Weights of a small GPT-style language model, trained from scratch on English Wikipedia.
Training: a variant of Adam for these matrices, 8162 steps.
Each number is 128 + 32 x the weight over the matrix's rms, rounded and kept within 0 to 255. Layers, rows and columns count from 0. Numbers have three digits each.

# layer 3 attention query, 704x704, rms 0.0278, rows 35-63, columns 88-175
180154136179147117109063163117136148125190128101103151137078118090178142015194138070113089050120203112127072205168134090085101144102170114090140094111110130147131178132129122049145112100083182110172137184147126132117115172086120124117096112165198152130201110132103
074108142136107170164124141104189118134120109183167095115131080133135150165143106115157156166139104160154106116180121139142174093148121149130134095161152156104137079159048132178138141072163091160088140102115098134078123122148110132164133115065096111167169111161128
071128090129093091094113135142092112122094169131094185091131093150101120078052121175116116126146154121116151119144131109121114072142144117116137075121140096136084138101136128134097085154111113096176122227120161127127134151147155082135126179155136144129074159117133
158130139194133162075155101141173112146171117137122122156139093146090102153083126076091130129163177141144081114159148147129117107135129096120152106170123096111111136185160120098129140127173130123108117119104111143125154104085115119086163142071139101137161115144155
054119137161112144120119123097069173183148112173088149152122224150136133139158153156106143082157149121072057180123143034133119185073126157091144132130119095154135146161176159139203137167126144102204199207138136066133104092071165175076091203142113086088179097123126
115116149102148163093161089092106106154106135143113137124129122162085108086156083083096094041102211144090206169141143150160140087111166133066193127151149114100156155108168125054132152101151142074112079141134137130153152152117101129083133116135133142070084136100150
143126134149059132118159124095164085118196140109089149147115021096125126070147127103088118120132120165134122129137117114150098104127154155094146086104127112076076155134134170082117163139137147143182163124086191146113185065111092144148154118114176137123143087116101
094120157121161189171128112067149083188119180159111115123124079119167144082125104116102120124125132052128174185103136123177132135138119168205147154148192186101132126069140124132141135149130091034185141165120184102086135132140133120153136068159137167117153147053137
159146112102112163146165130104110173137150112143169093147099157188114141138126090133076121064120151171096155130108122118132127156164131127108113179104108130088135139150192145110134143110108123130165189150149163114177131125148097190149146120153098115096103165131153
146098079098128135162059111153142077116122099188157181100109168134162135134129118154157137166080125121150142135179121139109185091135167157126102141180137181106169105136070134169101101087097057147098089109124119137152126157173132117138112121104128148174131128124123
092227160096189116122106154044063147109078124146082120109175128120152104153146117108149081106106179102067145108069132162199088169116081072141162146072084117133078161173112163069115139070139168047158124150200112112050122150074145144137106033197184107131122115145097
105152164115115155155176135106083158103063109155103112100140166200042140154110135105032113104146174137079163129135127151154075190119124105136075133124132155160136110086207110108151132121107142091099126098151144105139122110053140121078162100192107130035087160140125
098158175112123171162163127120132081112143116083114131158103120098093073170091089122121117151173119131208137105149151137128085091149108155135139124150179137138100157215150117142141139106168088155165156129035088119138110073125103145187099173142089127197142088140111
173104096108155160145136085141157153077086155140204125140129191098164102118126131155121100091113132087105179058176122159112143100110156070084095143132066099106130131043130148157103128133134130098099083107179113130203120189201114121097120118109147144098090128076121
166135104120125182127124057109153142152128127137131108133126220113127107171111157112065107103148172143136167131161118090121151149125138124120118145132099072093128150108175106086152103132138139186101158091129100082183149123158131148127147185106123127107139119134114
095119100079096092148131087144134114146122159112111158094124117105144102099168143133109167181168144155109101089155126081140081117087101124105156117101116157112111117112098080116117101132165147162039133201161128168160147135194170075130121213122154096075137161175113
145115131114113081133136167115085131110124099153100109114091143098148104168155114157133125119196074135126077109141118071172094162099129119108125114126081103123133124171138124131160089068195096206121163141150101133122125090136129126172121155106094107166140131132139
143123102165161125061158151086122109151141093112131150163158125064233139097084100120184156211145142114122108071139119170198155158113198098122133106210090169126099140225182154214134155057141088144128136111065095100129136124214132141131125094054085106183106127157182
112117164129128133132115189125140116082142154166112108147141168070082136103162073122115145166191120026154112107130118113244123153066106119197138144174140139141131114149039135160114140084123111129160071144131150126106125110145134108062089097148088108167105147193113
161120165113092113115097185108125166106149090175138070221074119174112106164154131070149099094118156126137077165116112072158097142133055141126116106133095116133141143156205127070168144120171162198132184094110097103146127091092084138128102111111150103154210113131206
102149100178103113092135149116129132145163120142087116151147117070206141152148134126120138142116155098127133158062103093177137130116111140143145101132097161114087162197112157071130112093125101112130115181127124149105150179151175085206097094138167125158142126083130
148136108045138075144133143123132145109107131162158145220147118151058105180127103109094090146054224099145113092149118095189091064159079136077136140133151118144173109115104111124118107044193084144074065096170105120148122180139138066096105062125125144103062180126207
222152143134105121124079162143091165130156112128111118161129071149164103166147152112135067082106130112119114105106133086184099165134113132096132103060066073124131151145155133108135117165145161137092142088182115104136145130103173136080133088113165121118113142108161
062107116177121139105145076166097155178123123140127182148149185078117118138095141169128167161151104177088244136132133187114145122112121101136113138152128176083137079108189110130136116168105134108092136148123133105189150155143171161132154194070094146083124128165146
141145101126090164130141096094103160134102138107160125097139120104131146103144164138096160154133130161099142079160119140090088133132188140095113104118104130060134164122211123137139151106165121137144157120146157150164104061151120141130168082118106113090066138141128
080142090225119197079086049194166108124131144144197208030142137061186129102068134196096182149110049112110165192189134148047201151051201145178100143133190096153126107115139193170147104112075103095099054165022113152108139130144117157214159167083157145150176139133121
067144157095017081161141161049160122168138111177113109118168063138094116121178176087135124198171111136153125173124146133137096115138117188134167041133129156045113112124126095100140142140156106177121155129141111185095133173161136078171139086066143126081121156090155
145128139176120121094081207122165162120203152101138096181110200047140104072177154100146137139114132103166105201075127086091089144108099154135142134110102114165148158143092179066161105203126140141126164119101114138141140139142139157119103118187129115173197126114142
093149157054127084142127094162116147177087199119120139158113193101077131165132137161052073117155142147086158108131145161164111126132081115088146122106150153180135112069159096064116118118145143053099163102113095070139124087136127062126143178136127148069118118131147
# layer 3 attention key, 704x704, rms 0.0245, rows 35-63, columns 88-175
129145123143188198164166111148113124130143132111142144094144160135112105149100114146138091161118133145102138111140070122113162170119079076099056173108143136049118143061147055109150144127110175129113121147131146102154082129128064103162185121109160114140087168139131
113140129126117106062173108085093126156091108097104077174155139141175131149078174126146122108129103103119132120147141116214141119143165163166143086133147116166099081200096121106102140148135103138116131070102108132124210154108137116097138140084087141116212134119130
172129084116112090156088134168119133105174086163127130158118115164113142101120128071104120081105126147121121164170230178108123163153138128066119112185145151129171149112103114140127111153128123136111106120109128134131102134142061137155085118129120096101141121121092
141102147126133128140113120144122120143096139106117148123132113135130118163116108130147149146127156149151102117149028105143130136139100076154119110104088114140150141146144105151132128142128151107151116123111105086164202125131113151124089086128159150138105093131143
120134069141114162125128137130101104109107146097132087142165162053166117135126193209061172091194124161079179109083133137141085172138124155153093151124115180148125058030116145134072184134185059118163081100195190128098058162148154120104145089103118088101161160093070
084153134184129207160125101147133072156082163061146181146116136154136119103083180185091070148097125152117113150115146101048141190105100151121089192120184178125124159101202159142151119105138140091157126163129136063205099136152109100152140167126181115177045140156105
152144086158098139117111146162082140140164125084143110114101126125186073182141130120130099156101146163139129127167081146163113215098129106130076105070082153152116185071164003142088079151165097128117144167125177148059164179103132127142129131114099167110109124092119
082126165164083168124078145047178145170129112144090119147126133114103122139127099167169092075122166133174114166151205134132187098160133150123095098091128155073108041142139101155225127089162136121118101124050088137142156156132162122147126169092128157142130148166073
148136094123122159129186113135097097086141167093113135120143095113152108113122171195155150144134105147076130107113233166119062155131165119169159107156165100136136150132163133143089136150142110135133130109147131158113043114145135080100147122128128071132089126108133
063120175125115108112143130083190089162124109133104129137192155147113144133097093082111069085124094151172137160105206095166151046161083114132157128144126138098111099128087150097204140096117118136117094134125123168174116115116093121136152156140133149147162139146139
176137085155131164130088128082158163133099174123136118047109215105108193127074118184168204154151141103179172138114115171112109140128136125170158092108186135115148064112194081184213140126151123143158190071044129118075109103140193075154143198054112067188144114127090
064099136171082199157110096142142110134094160145133092144080189110144173152108205173172096133164096151083179153070116123071137129144133195173109211057164138136120129115172189145117101136157130102105117132086136155120023118127168124125147157112140134184076153134144
165080140141100156081127111152152121158184119119106084161126109105117123139126108158128181145133099187105114118172165135178140149134154148124143079128116121171151071147086070152137090150129118128115102065133102152144125132080138154073125111115168096148119125113125
028155203121176073162138161120141067082110117134151212123129128168060170078084144116058114133185113076166117159060149102094072174153046134209168155144152140118104156137130182071189106124139139105108100157130125155142070066164124113172172119152131087126080181185147
118152149125137081108180144105098098099104170115106151120117087102166127134145140145102156099153073124064132102103141143146097184142138161163156114123139122192110100148157110124108080158140121111133111104160151110129139134146118129104126085111122116113121161112147
184147106074171097141159146129095130105202121155147106154116083172108181133098235131088139106091105120074183128118122121156110135117149159123131166138128132136095204128123120134047091174146067153111153092143174141071122183144111126149135085156109105099143142119134
110135115105124137096166111164104094139125140122162106140132080155166129115105218171129157104116101140099149151138202150150088143138158139126148120128120136164106131154121129134073132188121107110144097088140117142103117140138124131135130105170123080090179120098135
045100131158154062094136177091161185116127091158134126135154034222090123109126150138107121161118076077201107106096106137146079187088083128117209174142151070173151142131113083123186120188076188102183106098112149138044207098101135140181146084150135083143163134120168
124083074093139096128120086131234140170136085116172123104146124112093144124094111094138111166059124161156115156160119105081158092155127174070134136060147186126137149111137065135152130079100151113136192098120150153153164157158105138163095171113123195192149109124115
158124086116115149142208107137073126090092145064147146080154069095161134135141153160114153142106140101064164114116114160152109137113190110161155132117097165155118119176122133168026141092155139126134158128185101133085125156109105112035142087118101127087076116114116
099129094085120123129061098113173102119143106111149110094134144132116129128144058147157124134140142137152113114158147142119139139158113113097115095115117126136178087070120077103145134126065127110130146112108106122174245126150089134134139145145165167127137112166090
120139084100093195136172101110112058090129145137106141154083146140122186092150179181133132075149090108086176184072099105089108126122161182182110125128159182117125140159148146130059177123139078116111120134142130150136084153137123159126164157138110110188099112131070
201080090112092154142154137150081124106051145101111132097101097081134109132153198173070138130154148135132139130120091168108088170109188107152120145147132127172148128154159088125040093149163130075113176136111141126117104145130148135080106101139173055138124108103113
151106167083132022184109130128185156088136136179154135141098142142093167158168105099113166084166174121140064065137133071093119080161115084098178128120107102145133164075079140114133086132153108142073108149138078133084211097111115136140107106163145167088152147156204
102146141157097117117146139170110074124167127106125138174103088147097103115116228164114122131143080094080146135101119136121064208136147180177147136152154110134074160164165127166132138174130108099142114073115126119112089136102090104133140097155088095112103126090141
083116159095104117160186123122092109146182128110155087136134031172141108124117154090125037065121109181132084088190175061165150152150132105092061136162078115081134153077056113047167099186120100166137082167234148145122255110141050123159127118170142167079159210166145
121179092167105171075106143103068085139116107147162103172154115206146115153040177159142087140099108135096170133156159124184151165102069147138136188134125111123108157141085101123148109131111085102132152191116127183091117230149154112146101155125103104112151108118084
096145139072150132131081132111179199156175172151141110115168106135115145122165044102134123136111177111124145103123125170125189120137108085058104138088096108089152091124111106145169088094092152161137141188108142126105167121134089110103141124158164165061159114151123
077126140115127107103193165086133125075127182141124088135061171117132152124148205115062173055190182132094150159103161111116176099194142151125155169106143144122119111080153198123095089117088112159106094137115102126105058112155155145150132137137122065109149162169109
# layer 3 attention value, 704x704, rms 0.0202, rows 0-49, columns 88-175
162168126079119077133124123147188126113130103117146115108104110157160211166117123177050117145167125103134145185071108107132125155128110119142106135129125183097150148105091153135135085070148144170111173137093145129054121103092150146153168133086100148143132147151096
083110155130124114123113111148099145169127103133109124123105110130093094066123164157113142150113146155150122151173113119089110138083128103123149108128144137132131130095178068072100138152095163102144158069178135148110114087115136157187195113153178143109123139181088
162091173113096184203124132059096102134108078109112141188122136133117108082128123211150106152110167115141137157135135111174113143100101108151123082100128114107125123076119122128142131164084181159094100203176141129151116148150181110103168127121188161133107166151107
083124084188116110074094135142139144096112162154110131139130113092106123125128076132135122126104103185136192184128144163110058118147116044118110145087149103140162141106134125094094102121093167107168134124084155136088137119169135106142058193105169155126151097123132
084157111116157135117101117093132120158115174144124139147127145103047086123177124179162101198095136098162136125185139119133131092090124145110116157116153126090206105118150130102103184168119051182112083054096151130109169122155098124145124141097121176141085123187204
118156108142128136107147139126153060108149118125135137155137111158153103150135151183155116125146129166129143097146138147123147113149223117170114117195109133054112126125129083113102172081127092195140156096160147153088129161116118121135150106096086156108097156154104
109129150188116154103125131110115068144105097081077119174119184162167187160188148138093082055159098124115175112088125116173121086051065124111115133149130154111149142084125123055127146115131097190168086059097149093152106115121133112158136116129070116134108114198093
136154151127166131075140104084109085158136149137086132143164143095142113082076118126152159147110082134114138069085115133143112183136085123204096183089126119150127105151168138137162163193118090113104071088150143098110123140161148120133169089156111147100090123101197
080158114101156112103167116110092137146136102111152138117103160237124140122130176153122154051162117146108208166135115126110134099110152166172134117156134153074110107097152146113110166121138102139169173174144151146150129151156127175161130160057037148121104164098094
116167112134124098109190131112144117085126082168091131097118148122163170086105140168082093163056111153160104154106137148133088128113095142111104165096154155100124143116121099154096112125127194101118106111105142114123147069181069129124097092176174147067156116096119
091164166082113151153151154096026095138072145081090148111160134121168147151150160187148120112108109113121182125064119152103084159104097134113084173092127135148049127143163176067127100112113123126102082142159159137180122091141143131158147104117125130150073101179088
116159168175110158144160125120068139076125102181109113125124154111112135101122088096167126092155090102102107161155142165094126112142167113128097121088138118149143138173095178113148176113124141100059155178101117139165111114078124130101108123075146119158116149126109
139131166064128151136128124109094085198113124148139135127167101121206136092127130103147180193115139140178129138187136103108140104163151187136132114188045186091136141117092132060194099150103155136161156096130151120110151146100097107128138129147129107159109074118172
101159112190220131127121129120118166098111175098154150105152112162214120121127089137101074115138154149123155153178128163104146108107180070098151099155164083157181124135161052160160137078154142102140109135145089142139114175112088115118084154174155095078118125117118
172124155150146126112187134154140136132113165129118180142136127106198115158162137113054106169066126183133161184114136162121124139131125109136137075120132113101111119106116109159111162099134134096152133116081138130086135154111090142164138123147093139024090137149166
119110153165089123101143116101172148164143106150079120131117128155165086179192113151079109053182136106144103141098130136125086107090124085161156172163137121159154102109098129103108109106123129143129147157085103115165136145077154157094120140055066107119110137132087
121166108153082146133100119188142132172151172165144172186099115127092092118158112133084087163138146096147161075112111181151132091160148099076120067185125147161107124175143102153121118169107182168084136138102143099076140178135028195149102109126147111100140136098153
119145110099084094098108147112109105166138170080148127081174193104210165211147195142148177122092154108114159159142115132092125090146124169135091150147068161090094125173149063134162118103104167124145134090101080117169125088160096136103171115144174114171130138130109
102099111047075135146142097120100115108102141144117113125167133152079136101095178172104130130160116113149126099162107081094135131168097162154097135154137149164092128171143153142200149156096137128096110199131126104151156139209149182121135110086094146118138137114109
116212190077087153198114144134026125142119132085103160138182189136060121077151168185146193161160122084112160124137126086111106111122072172100102154094076117105071142117140158119164172128104130105067081102115112099182133104224138118135180135125089145181108150135132
118056146087098110077142126127099104092111110055110113106131145073122152158140123033121124208146131132166115151181122149113125098155088172116138154167072092136127150114104091111110146176122165124154128098060133165082109118146062100101032107152226130111131155143201
112120096126136145135110110108139100170125114176076106106074124156110155129096157125083077151139088104140130087154143132183139117143165131103123082115164085139122145147116175127122063163082163177130039023089137112148137115123135152132119074151094113147122081116137
137083102127150136164077143171152165132102165126153125146111178164115084162082136075166096081116117037135160134160112097124125101155174094065118152116145138135107151120107135170175117220137159145147137126182167104171145146070089116074078167066113132154087093077090
156106163160136152125119116147128096148115160082109143139140061084098148098098066090138106103101129175179094154150130168090083116092131147104145147094105087139202145117124135114109095131177056109128149152138127152068144127135129122074108145130123111092149109161171
111189135100144112188148159087170149177126130184107067144104172137186094130150118184150121105134136153074153117089139155123156194118156123148130147047170126057176144043138104173180230113112053159110140157139071148147144123093150128138140152145040108131128179110140
157113110195097112109120144225149179128115130145121190147144129094120101130116085123134102120078138131137117170146116117072134106077162136127125189157169132192182143109095145101080111170162165157161139112095152152130130156103164108132122148120130136153143152078149
158079137088132142168135154184157159151140076137090107152098108104098133090132089069117158129121131171107205163146138103116094140116128153113185046125141142168125132159106147140095089135146092147094170178140109146078116154149167098141124111083128153118130075145112
058128108154193100116125154135089133112112145139187151097093091162096118153101102111090155062156149128152132159160124158141098156112123101119113086106181148106166150129150158180131137157140127070131120134068126162130134161143140163147042183102097130108127172086151
138113173145095199141128158134090107160152145148119168132126122154093111147071148200116106090096142179142120179149124057119075103138067166120120159130158123091085159168148227052180106145170169217207188184117121121128112097133197101159180122097097141093069102171069
115108138105141142156123142127112144149120106168116181152127129154184133102120143124050138204107132125120082180130130113150145115158087163142142140118104173093152123125133104180099102095061125106143104100111155146140121133186077144198166089193120141113111150159141
081109112166131140100112130188117164106123108195132128157144096105058072067153099089179185056092126158123184145163125153156094118088151098085147133137196049113141126118136141199135198173127142103207098090174160158165110163173106122124105168150081116103178141170120
135148103150111065102077152081218135146117054145152121115072124126132179135127101111096128180113112099162126165139145074159136138135154180133180077133076163219100138131066116155170076206109156100101129089082109106061145125147150090121181130129146128180137081094125
117076136126071136148160162195111135147134102138136148146121085138108091201119095088151118185093112086153149148186132132168152125198162124108112043102092139170121119120109108154133061115135149163094152119169100107135140131086097165096113127129085118123158121114133
106117113160111106149080174178102173124136125149084140114120150166055126115123145108122212121162093147112145110197104106106141144137151152114106132111112085168113121137115159133102159121163118061120109100094131100169147081171078153175082136092109157173142113165143
160085192083121117102087131099158108145146070051111176103199121102207125171122106070125128149118153148116156111130120127116114091152103128089127122177020166139135105111121118115121131081150100123123143109088145111054153137137144109091156159136201131154096082179090
142100110178115107100121121108155172057167092096108121147113126151152077111172137055132143106118136177129070121112149059151114081130107178106142207130190125114095133086148174159122148148156108115098141063169103120093123116157162141111086158192120123070148170134137
133133085126145163133097150143187143121130142127158108159085086101090140163106124052145096073144141047175161132127138105132154144084144118101151068138114145176115134142086165147157142133130044135147185132101085128148128103139157119069095103080124121156194132112158
118136104087147098108158143177115145153108123089194134126135131142119105100154147099160154147093164102113147135126142086093163101116127174131052134104120173198100098157109121085153192119187199105151163043143076121153122161147066144127085186136138143140159189082148
141152156194136133120153095128140160074165128127106161170140190154176128178128121085079137121159138115147139160064133140163099112134095105143095145149140125131135102127126155188108165108048097109113137185106119145179130138112154155101158116125093130129113141140090
163156146150089139103134128158104145101117122097088127142173138162147139074143119088092139143115139168183119167120132146097132175109104153182136096072114162158149123137179092035164126149107103105128130128157145146118117144130119160128131128132153136110148097178086
101147130108108182162086144074113111117113183150113092100165092116132127112075111083148093151133131138122154087154133126137092157165100107130101129147076128124155135149187147079179098097136104120099105193146172151130111165153164164096114124201121123142142094118166
124177160141150101078153129157111171109123159130078134177136163123127095113214086142149088111141127136140146112108110180142113146092132193137148128105153120162170135135127137088090153135173091126137117168107111104201129184160175131194154096144082112139108198172197
064056085180182173136106151101166150127147096072118130131051102161121179125095125077106133135139122095157041139170121070144104111122127124112148097143119112129081122088140157207205142143142150127173098164166094107067097131119116130077143089116161152121171135072151
138099107152120141150169150199147126170134135105072146160075134117120133127140109193109056126139105094135184134150121131114094146106119070154126124135156152102176119101102179077085203112124144171132155176114151115156132124116103170119146156070122162093145140131128
099108140141168107145095143034167138135175131152155104145159125134154156112142108062169114076157139135149075174125126188163141115150170073129198144151087141081156139109149068168128106062112120112085112201113094152187143117079168097103103162095089132104157186077095
178146111113136155166097136124100142171166144089093158183143145170105107148176134132212120136153128147102116105135125070112098118159148148103158088105183115158137130173145100080157095118201030125123105093189100098162155090097132125169150112147072131132095071159163
154140126107141076115130092166196177149107125080106143081144151111120070180127132089169081162118114160162119186138134129076104145125139152139147147106084136155172171109144190104106164128143153083142207233088108140134089150124123184143090137098114148127131087105169
124109133121148140132093101097120122106081087127141106125168094146110151151123137065140097145165134086151125114188121101114154101145150157097140069151043078130174133133158110111107098084154079135151117159137152162093138114150115112086080133106107125150140126162096
109152127125149138120135080119064150128132155089081129127108099103124161154152122123091101116108134121104151054134115144095094141062115107117136143124178153130183127091122153106091147149155100085122097164145157170153144143185107076126123130141176141125110132155110
137132121155145133082161105149128194078100146114140137113166146074157136152124133157134102163105139129090098070089144158094118092147082112097082143163098078144102145150154093105163133112095163094117105139177139157093130094065115197075103136173168152159119113115145
# layer 3 attention output (transposed), 704x704, rms 0.0225, rows 0-49, columns 88-175
056068115138085175158121143069107106099113123101126106137152100116124068075076075140193158104152114109129107123154149162100113138116157142150200126085142145137088122138133114128125128129159103126166132162150109125177135078159078077152106144131112100118139121145115
148161156081122140116135143108124136119153180086152170124164168126142151171109129094099120069126125093160151178088108214124116122155116111143111131122110083144147129191083197182151141129121115159121095157071152151126148130157133103100105114137103134158144180086107
136109150096137087113103078190141161117128100152142162143181172143119153127094046120094127107183129131143126108111168164117144109123076122129141147131140133101149120163156124167155126112168133159148120162115129117120163094155119129144141105103104139174100160136120
124114066122167101099160116142134082159112132175127135107125114114147157115111140111123111133192157123108142093191112174163216185092132156120068101145099141033108138132051125140120112145143103154147058146106176175124110153141139117131140132060167124149140146150176
146154151135122135114170112134148150095131087054080142154149134129127172127067190115098106108121148155126097121114183166156128133157125108185098166173174128104103111109108047073120143137099156076092158159112134069156140153111104168072163123110107164118181039086152
149094152061161176140150145084066145164111158138132124137189157113095165152104160116087138106149108136095134181112105117125111104138101161088135137086128101122148075106148122116133104152140121136115124102159069138157120213106138158083064133092141089092154151068140
179146133024073117083128205101113162101114213112173044133176169080066075114070171151114178101117092154173141150105126132186125176178183158151158121136148092207165132183175125154158111167161146162122151137069115123067127088118103107105098093143097133204168114074154
057161131136165098130121131156147147209131097100102145127134144172106116190082143102158139104084156139141120121099130115157155115113221157114121108194086132119128123128119120078121136117087122090066182115113152159174086117051098136118118191140106088115131185135121
182105143057125138122135138151090150149083141111113092166179120095079097116108125148116152136105101112134150125163126125140108115146109139127115070132152085168127170212151120133126142115198171097170102120179109137069105108094118094129128094180136090134157072098108
122111118132140150114087093143126075158151080167155167133119140200122099186122133112169131128140103071095155156119128156101153125122174107137181099111150157146095128144141162102129043134134111142131144185087135104140141104133157117151150166112124181089113136161087
121118120102072120109128131206108111148095094110130065132174221186084114129126138171055157091145118167153061092122129127105165172145205162075133102099112070174147146151159152182137102167115172138173169089059150134127088147118154085111152128142045152105113090087135
113109162135113069118102084115118098110094132123122111069126039148170105136190116127115168198165135179160134115188100108173123140087065151098171133121153103104107083094092154180168088096125163140135112123178144138095109167203135068180094104083139127104089135123119
129122113139151186096135117124108186123130134063155151168170150156080083096147150135147126082087113116125122121085119151130100119149130124134141134221152135147189140076161184142105142137115118110087203151126110120175116078120127153061129124081065120109051156119112
209135134158134136075133079104123116150134154201096163119107126073120130085102110161165160155158142116104146099115099117114158144122122128158126116102118178133132109133078118119111094170126085182173103136132127137119139110172132150102073122105108193154171157150136
123191135076119096133073120101158123119125095156160150122154160109057123087075139134159147151178124051106148131116144161157100191071137175142109114081112154127123061133098061186105089149134163169187082186132141115128128087128125123137131179124119153181146137122130
110121195104091101098150133107160148106093144102107092149120083081128155092113148092140124168109132156140128075117134103138102167148060152125149074112153085107097148156114104140146157116209122133117127158155113127103125169133120122162109061101212117168181170079157
206110133121137206176181158053111159137140164116147136163174112110134122123074195121146115148137116157088119134097110102118081126119094124135129151089083150144157132060141030109090200117190043161112134154207134083115165117095159119109118148147117101216149137128119
118091143174118198076155114150122106149116139073154107118177128224075078074120174101078076088135129112054100114151098133114146125129168163125126135120140103142140131081153177184110096151074105064100132083148142082134141136153130141131109089125121143047131116140139
154129163211160145200178198130079197106126116085196104140149089131164156180153177093106146111127190224120096136136154089114087091142105111063162155127105078122161151055149109100108179082124139101143130070177109105124146137093149124151153111105121112087060075097134
191094169140157108148127154156116191120151143047155043169126153124109132127126125138111108080062152168132077139116127101110130137170190148177119170188125109174184179127158144107074167127074157080097179059141172104051136120079152102094150109163103104119089086112138
121185114110168125087112096160141194105145135156164171148161113102180119139139178150131109113174112118031157156119104148149111129098114109081170093109118107135101154123158153201091064108070100181127105155140111078099134124150132135101134175090103139128127152079094
169096119168159140128131145126106171093163156082198114117111117147140107194131156105149127160098170170122098127094133089082085168102068072072155194095108145154123123084162103110151190126211096091122174167106092113126141154137142134160153148113144094109146149108159
086135145167176118150091143115147103078127159131196073103118101092153157088105055088170191151158143125151115087129125145148097137097113109133128150132149166149170153121115112149130159144138104183150139109063092075116066105173100124137120095132158116174095135148196
130163122058147054104090033168169141106106101180046171141121142182134178109140171194125098172100107090130174106095161148136155115121131151171060127133084135098108076162119132156143086100099164158094115140076134198172086152107134152158139135124138093131112158114128
129140124159160118082124078175155125121126081147054129139142088149093101061093134109184159111064153085163104106153157107138148087139152142166063066150154156121126072190111115042136082101147158120152139133143087143109109094114103133115076144147142133124164160160092
110129140097079165133138084080132075103098105151092151105112086123136189131151144138133069175136081165136122071117125131169129084155049099147123120155094104058085176119129168126139156091075122141112159152129124142153124162135115146116128050093122118141111135126121
077193094105100073169068038139125104107108094155117193086187159204147154139128123177095095145163067130188207138173154158106144116144093098116121118124135141125066143139137136177141102089137155167119159144095176146172118130135102126121170171139076094144079174120081
182148157147133106153134107121137108136115143150080165110094083126158135111151149120182101182152142143098182114134157131163173121089119112157118103150154138133107096111070098073130151131154132103147089166190090123117129121136135140119119131114142161160120089162117
162165135123099110146094156134112112109095117050134110131083135091089146143168185058182159214146112136164119122122182141159134129093134127162118135171076133117163116107139068141082141139081175125138189144106124137115174155069078171129146165058116111174163058145132
135157143191108140131131088109123098140146143152179109123143133165113123149139166130148098124133121131104119151142097187079142171096167084149116166142189158112141116081167120115137048147167094130174149210097132069138157118124187172136142197093093123094118135101137
178163152080153103139172112099132124187115162132104148112119148131165157165114181133130060170132124149144144136068122032088188139156073117186094124168116115131121118130102099040140139122132123114088106139136153111073143192070121159090085123138185133197164150115136
118068129161142163110129126146104146095183161037171131172159123122123072079158112102163147131102094128120130109142117237164098077144053093133149151130159110160138148074222150186103176166161085158094167191118137157146152115187082149132106137183144076141092191187100
176123112137161129102125124136114093064146189117163128113098129143154139091147169109145165169098161163108089095127118143109087161118116100084114145121129148151130057114114157158140163129123140076123144103144074129108199120171130133152074087150114110166132108129119
125144153141105082075160102087130150156121146116133081135095127181191156140122107126090091103111161129139156114124137161080121156127084114105119100161136060128135205170138165120147170117078087086132149085121100112101112169177144110151133068094115095101062140103136
069089097109085152142144133166112124106162164108151174148154192121081117104146111190067163067146090110080119126088142147146145112127114132127117124089136118163166136099192186225148141146097163134105114108103141118164176075172132098139173100138095161100102132129160
103152123162164112149151104142160105167147131115107147077053097125139142159157183145144118143079121139146178117096126106115162104141132090159067094138108110147103159135141130055094165165064123076073105134087179131119157172098125153103121126125184132120148131166090
102036126085158094152113104117113128089172130117122168088154109181109128111162174182098121150103117158153111109147131140148116048181066099111117138129143099146099115114111100148102187108141161124134132116180142157142125174138087103162112142180165116116092055129129
162116101112127143145194178093118145128142176085149153120115108070138108147100090099124102132137143138101158147101136104142098096143111104121178107130079119163153174097084128150092209135030114124111054080193164101097184118146122107133154044143128203141139075194122
125092153137075115097144164152121118151118140108110124114104034081102106071167162168185133139095123105116119146195150089140131111185154152156088096131115108100086141149129144074130139148169124101141100137202144152070189084133135136142142125150198150132142124102152
117120136099078104088114154101185119153132167122122122127169146115082089135113069151093140087154097091113171122132114184155131130120163099104111061118098082169117186163134195165144153156094098199117073119085158144118118092145131079125128133133106161159077194108155
156169108161148130106137115189155111192157124151097182155077176160093099157176128172094132095147165148117094100084131143134164130111164132082090084149124105144192080092106191174144138147081136127148135109113133122147141094107154116115118154104150211091096135120151
144163165075105116159123113097102135111099115150092147100152092124109129123113255142140128163076099175162150135127158083130128101164099163126109106168175115141122140109150074089106140083148127143105162171182132161068081110078108143069101106142129121106152115082124
202125144118170094167108144155127160071173171162181111147117118087161103129175133121168149120137155145133148126103125147157080126102074117138157153148144110203147105140144115141078130119188166143112114146150111154122114119159145140156095188135186108161113146171101
115123133082097122100071067083153142084105100152118084106158082147141136148075144093134124162179098119144096126171103093137129088131083138084137119075133119078088125161088100140141087084154104168161115172176084064092127169110092087143082101118142125208158151056134
146167180188077091063125055129127072172115139216039122149114158182107189053123098146150136117126122101108179128102140087138168147158148162164094114139152119110124071203145102098164072173142142163117151126086118137104097109160168184114129168117159147106121128127120
150124117068128056143126147161117110171159147098107069129082166066054132129104170104080116148083139142178091093072146174102130134138120172168092177135083150156129138148142108158122123127099160147090186112087118145094090152143128156141091103142134110200151152145159
037151106174155153053111071131161137068154078164132141140089067115134146078156159127135125114143131055101167032189151144137138098104040138102054105100120118107074171136119178198073139089079149153124127132188088104117132108150106149093135058100198116139081173109094
077125100134094091121131122163159122125129163140126124136142165103122158099171129206086156053153129137105097097116156126095139208127111115111095163104114095123106146111145157142133164161113199120098102071112157087135123116133149139128164125082147172083058105094138
137113123081104128156095143135157109088131075186093132152175164075091144177119110184098120114180100114152120176125159113150150106115114138167123166093115137122134119165113119160146077077115175155129090155106151146139116149080148130110121144179072149154139106114135
108153153156131107133125176134117123131129151122142121109058097084156114114167167075135185109084192181117092162085122114112126154156203157069132107116090144116149122141082140154112137111071092160112153083095129199149098162081112111154123137108109067091147163127136